Weights of a small GPT-style language model, trained from scratch on English Wikipedia.
Size: width 64, MLP 192 SwiGLU, 0.723M parameters.
Architecture: RMSNorm before each block, rotary positions, untied embeddings.
Training: a variant of Muon for these matrices, 8234 steps.
Each number is 200 + 20 x the weight over its row's rms, rounded and kept within 0 to 999. Layers, rows and columns count from 0. The size before them is the row's rms in percent of the matrix's.

# layer 2 MLP up, 192x64, rms 0.101, rows 180-191, columns 0-63
094,194,181,206,177,175,251,188,211,210,167,209,179,183,156,191,172,197,204,172,220,192,194,208,196,186,210,222,207,191,188,178,178,219,197,194,247,181,213,199,169,163,183,210,212,207,170,213,189,225,193,167,194,210,195,205,179,173,203,172,207,183,189,227,223
091,196,217,166,222,208,192,180,209,219,174,206,166,208,187,204,201,226,179,207,211,216,221,186,192,201,231,218,190,209,184,174,220,192,201,197,194,229,163,237,193,231,183,209,181,200,183,187,215,178,230,196,217,200,219,213,261,206,221,211,213,196,154,213,221
102,186,169,187,221,187,181,205,176,212,186,169,182,189,198,191,158,238,180,263,179,215,215,225,198,196,192,203,208,194,199,204,206,209,207,176,176,203,191,213,210,209,160,202,216,187,176,199,189,217,213,229,220,205,179,188,157,187,214,182,191,166,194,180,225
108,192,223,188,195,235,198,222,192,210,213,170,188,161,181,214,234,156,204,244,206,176,197,192,189,230,195,204,211,190,248,213,193,195,214,223,178,194,203,233,202,184,206,189,249,203,198,188,188,195,213,209,225,202,201,193,158,175,204,185,182,206,203,222,189
100,218,212,197,199,200,201,199,188,211,203,223,244,201,182,180,203,189,225,221,189,248,169,200,232,216,170,211,240,226,228,202,169,198,219,199,190,207,203,207,195,183,179,198,234,204,206,220,205,180,188,225,207,184,250,172,212,194,215,221,197,231,228,208,222
097,224,252,225,204,204,201,197,212,193,171,206,198,192,205,167,199,206,204,169,206,196,233,177,199,176,211,201,171,223,177,173,216,197,207,189,182,155,176,231,156,217,188,176,199,227,212,207,224,232,198,193,225,196,217,205,208,217,180,221,228,208,191,182,201
098,186,209,165,179,215,188,180,200,188,203,208,208,202,189,192,218,206,224,173,204,229,208,227,189,175,236,219,239,204,199,166,187,169,208,210,205,181,205,203,198,173,203,248,174,206,184,205,230,202,220,220,208,200,161,226,189,215,219,148,183,202,181,195,184
106,197,189,207,207,232,212,189,174,190,194,238,223,209,207,231,238,214,170,204,199,225,235,173,198,191,222,176,203,231,183,222,184,186,156,202,224,227,181,179,210,248,187,194,207,219,196,182,179,193,221,190,186,188,225,182,205,227,228,185,205,197,188,208,205
105,194,199,226,226,201,254,201,201,201,185,212,195,218,233,206,185,179,226,221,237,175,140,211,225,164,169,213,209,188,209,197,203,190,208,196,204,223,214,194,212,213,226,202,187,217,166,189,205,180,204,191,192,214,195,206,204,170,158,196,202,193,210,231,183
097,183,245,167,192,217,228,199,181,183,214,201,182,163,208,204,178,173,231,221,195,189,198,201,203,210,197,201,173,178,187,209,210,190,168,229,190,170,177,214,210,195,233,185,241,160,198,224,193,218,237,192,200,191,199,201,178,201,194,199,162,218,202,219,180
106,200,197,224,174,189,205,203,211,207,208,184,167,238,225,229,178,195,150,207,148,203,202,199,198,205,200,221,218,220,223,178,187,190,225,207,207,211,219,220,185,212,197,176,184,226,166,202,198,196,190,207,197,221,220,183,171,218,190,217,224,160,220,189,164
110,193,209,232,219,211,199,168,178,216,192,184,200,221,207,223,194,173,180,197,184,197,144,200,177,221,196,199,214,222,182,173,217,214,211,207,247,215,178,245,195,188,219,191,180,209,205,169,194,174,199,190,193,222,193,189,214,217,196,239,185,209,242,212,212
# layer 2 MLP down (transposed), 192x64, rms 0.101, rows 180-191, columns 0-63
095,218,202,201,164,205,202,170,187,189,197,179,189,186,182,196,198,202,223,255,216,208,219,196,219,194,227,222,205,212,207,183,247,233,211,174,209,245,209,211,195,211,159,186,202,213,192,160,168,215,203,189,182,188,212,193,217,180,198,219,197,214,203,226,231
092,211,184,185,186,202,219,252,220,163,204,214,209,172,204,195,201,205,213,191,235,216,179,211,249,214,195,221,184,167,205,204,160,191,223,247,177,210,171,182,193,200,199,210,203,182,209,209,192,181,184,200,197,185,213,239,182,175,175,209,194,205,213,226,207
100,230,191,205,208,180,217,178,198,182,187,211,189,153,218,182,151,238,187,200,203,153,203,182,220,208,203,190,226,190,189,205,186,204,184,171,202,176,192,185,182,197,203,192,177,227,206,208,162,169,188,190,178,204,179,178,211,180,191,186,212,183,174,172,232
109,176,212,175,197,199,188,193,190,206,227,210,184,193,174,190,215,169,211,205,165,201,193,228,222,191,195,229,221,173,213,180,204,191,162,175,216,190,231,206,199,177,190,240,196,207,178,190,184,199,248,228,212,161,221,192,199,179,198,218,210,202,221,224,239
103,208,203,190,251,199,168,202,212,207,221,186,185,192,192,199,210,210,231,215,185,165,229,216,172,214,242,201,185,165,211,225,229,166,204,226,215,169,201,202,214,237,183,193,202,189,226,189,224,180,198,206,173,165,221,187,214,204,209,175,207,211,216,213,198
101,220,198,189,193,217,208,185,206,156,207,204,181,168,207,194,175,201,198,184,165,166,213,231,139,212,222,177,188,214,182,186,194,241,213,199,177,219,202,181,174,184,209,176,203,194,188,202,215,237,229,192,206,171,216,194,192,186,218,209,192,188,186,226,181
101,170,194,162,233,211,209,219,220,210,249,209,204,207,182,208,204,205,213,201,197,200,202,227,207,212,187,229,227,208,180,202,195,173,196,213,181,191,212,181,172,193,198,207,178,197,168,236,209,187,208,203,204,202,180,203,179,242,194,148,169,201,184,248,190
105,165,205,202,195,167,216,212,208,218,214,212,183,166,204,165,195,186,208,213,207,189,217,186,196,170,192,184,216,208,240,193,198,201,251,210,172,223,178,203,205,194,218,215,199,202,226,232,182,206,185,238,240,175,188,213,196,167,173,190,175,196,220,222,183
098,214,199,195,187,194,167,210,176,182,176,209,191,211,215,199,218,213,192,237,186,213,161,170,244,220,202,177,208,190,196,190,194,180,203,205,213,187,200,210,222,215,191,243,187,232,209,208,180,212,182,174,196,155,177,216,164,192,223,167,208,175,201,230,185
096,169,199,253,193,199,213,189,197,236,181,197,222,170,195,211,204,185,183,214,218,205,159,224,206,177,197,183,220,214,213,184,174,208,238,184,225,216,194,219,233,200,177,225,206,194,185,208,178,212,204,170,204,203,178,239,176,213,207,167,226,206,219,214,189
101,182,218,216,200,193,228,212,191,205,210,218,190,211,195,183,182,197,229,209,223,178,224,201,191,195,212,244,214,227,172,180,194,207,173,182,210,180,221,176,245,175,186,185,159,185,199,211,216,177,213,174,231,207,239,187,207,228,177,182,196,188,208,232,223
111,201,196,217,204,209,220,188,184,226,204,195,204,216,239,202,180,169,141,174,179,190,196,198,181,214,202,200,191,216,187,187,197,227,224,207,230,202,181,217,189,177,194,220,177,220,211,156,188,186,191,182,181,189,229,166,236,215,209,221,210,174,208,181,234
# layer 2 MLP gate, 192x64, rms 0.101, rows 181-191, columns 0-63
090,226,175,209,205,190,198,187,179,205,166,163,214,194,200,194,181,154,236,197,199,183,178,222,193,178,187,204,232,219,222,193,226,173,200,189,224,184,198,174,168,204,225,200,218,211,223,186,196,225,205,145,207,200,191,206,184,232,188,165,202,205,190,211,181
097,163,197,184,179,214,197,230,199,202,204,211,198,219,166,196,188,196,160,220,197,226,201,224,180,199,193,256,215,202,194,205,206,226,225,204,173,191,228,225,216,211,191,233,218,187,202,213,191,251,216,220,198,207,181,223,156,193,210,174,189,216,204,219,206
099,201,231,199,211,195,200,197,200,248,209,225,204,196,172,190,222,179,196,213,169,223,203,205,229,210,237,193,184,230,216,199,166,179,169,185,187,221,198,155,166,184,189,203,186,199,176,207,198,188,192,193,186,189,211,180,230,191,233,204,233,182,213,188,237
101,218,198,196,221,188,179,192,213,199,215,163,156,157,194,185,208,205,202,207,196,176,208,186,175,167,222,201,199,173,186,225,176,189,194,190,195,151,181,172,220,232,200,237,204,176,206,234,229,215,239,177,220,192,191,209,185,190,188,191,193,208,198,208,187
105,226,209,184,199,193,181,214,185,204,237,189,198,201,183,180,230,176,219,184,188,197,222,224,216,237,212,190,189,223,192,226,167,184,180,187,187,217,172,181,187,213,218,207,233,187,207,184,199,189,194,233,200,193,214,245,210,241,209,172,189,196,231,155,194
097,205,180,163,194,192,226,181,209,212,202,188,193,221,164,215,210,188,222,204,193,193,172,189,193,196,180,194,224,161,202,212,197,187,184,207,166,202,229,182,202,188,206,194,191,201,174,243,195,203,215,201,219,180,203,207,201,236,202,172,178,223,149,252,171
098,212,211,225,218,178,220,227,171,223,214,199,196,163,186,178,180,194,235,184,204,196,207,193,181,188,175,189,189,238,196,241,196,175,238,184,183,175,195,184,213,190,227,179,208,201,215,226,172,193,222,220,231,164,198,211,193,228,211,199,177,230,213,201,209
100,214,213,225,212,195,208,198,207,205,228,204,186,214,246,202,188,187,193,177,210,199,171,199,246,185,157,223,194,221,173,216,201,187,185,223,195,208,188,203,189,202,229,198,193,181,153,181,192,188,187,207,208,214,214,211,215,179,143,235,163,195,212,206,191
095,211,175,203,219,195,217,218,228,230,196,213,214,198,200,234,210,183,214,216,222,173,208,198,168,198,221,225,216,207,189,199,205,191,190,203,236,218,191,192,175,203,195,223,154,198,214,226,208,218,175,192,216,240,178,193,193,197,156,210,216,153,193,159,205
111,197,184,210,219,193,182,182,198,184,184,213,195,200,191,203,204,225,210,201,220,214,204,190,229,199,214,189,189,200,210,216,223,206,189,192,163,178,176,182,243,210,151,222,202,177,212,166,194,172,220,221,224,170,228,192,213,221,225,200,179,239,168,243,212
112,242,201,170,186,210,226,212,223,194,203,207,215,170,216,226,207,216,236,187,207,260,192,191,210,221,222,191,200,160,202,194,172,204,170,218,159,192,201,170,206,204,187,189,238,174,197,213,194,184,206,213,200,183,196,208,173,167,210,191,210,209,194,190,179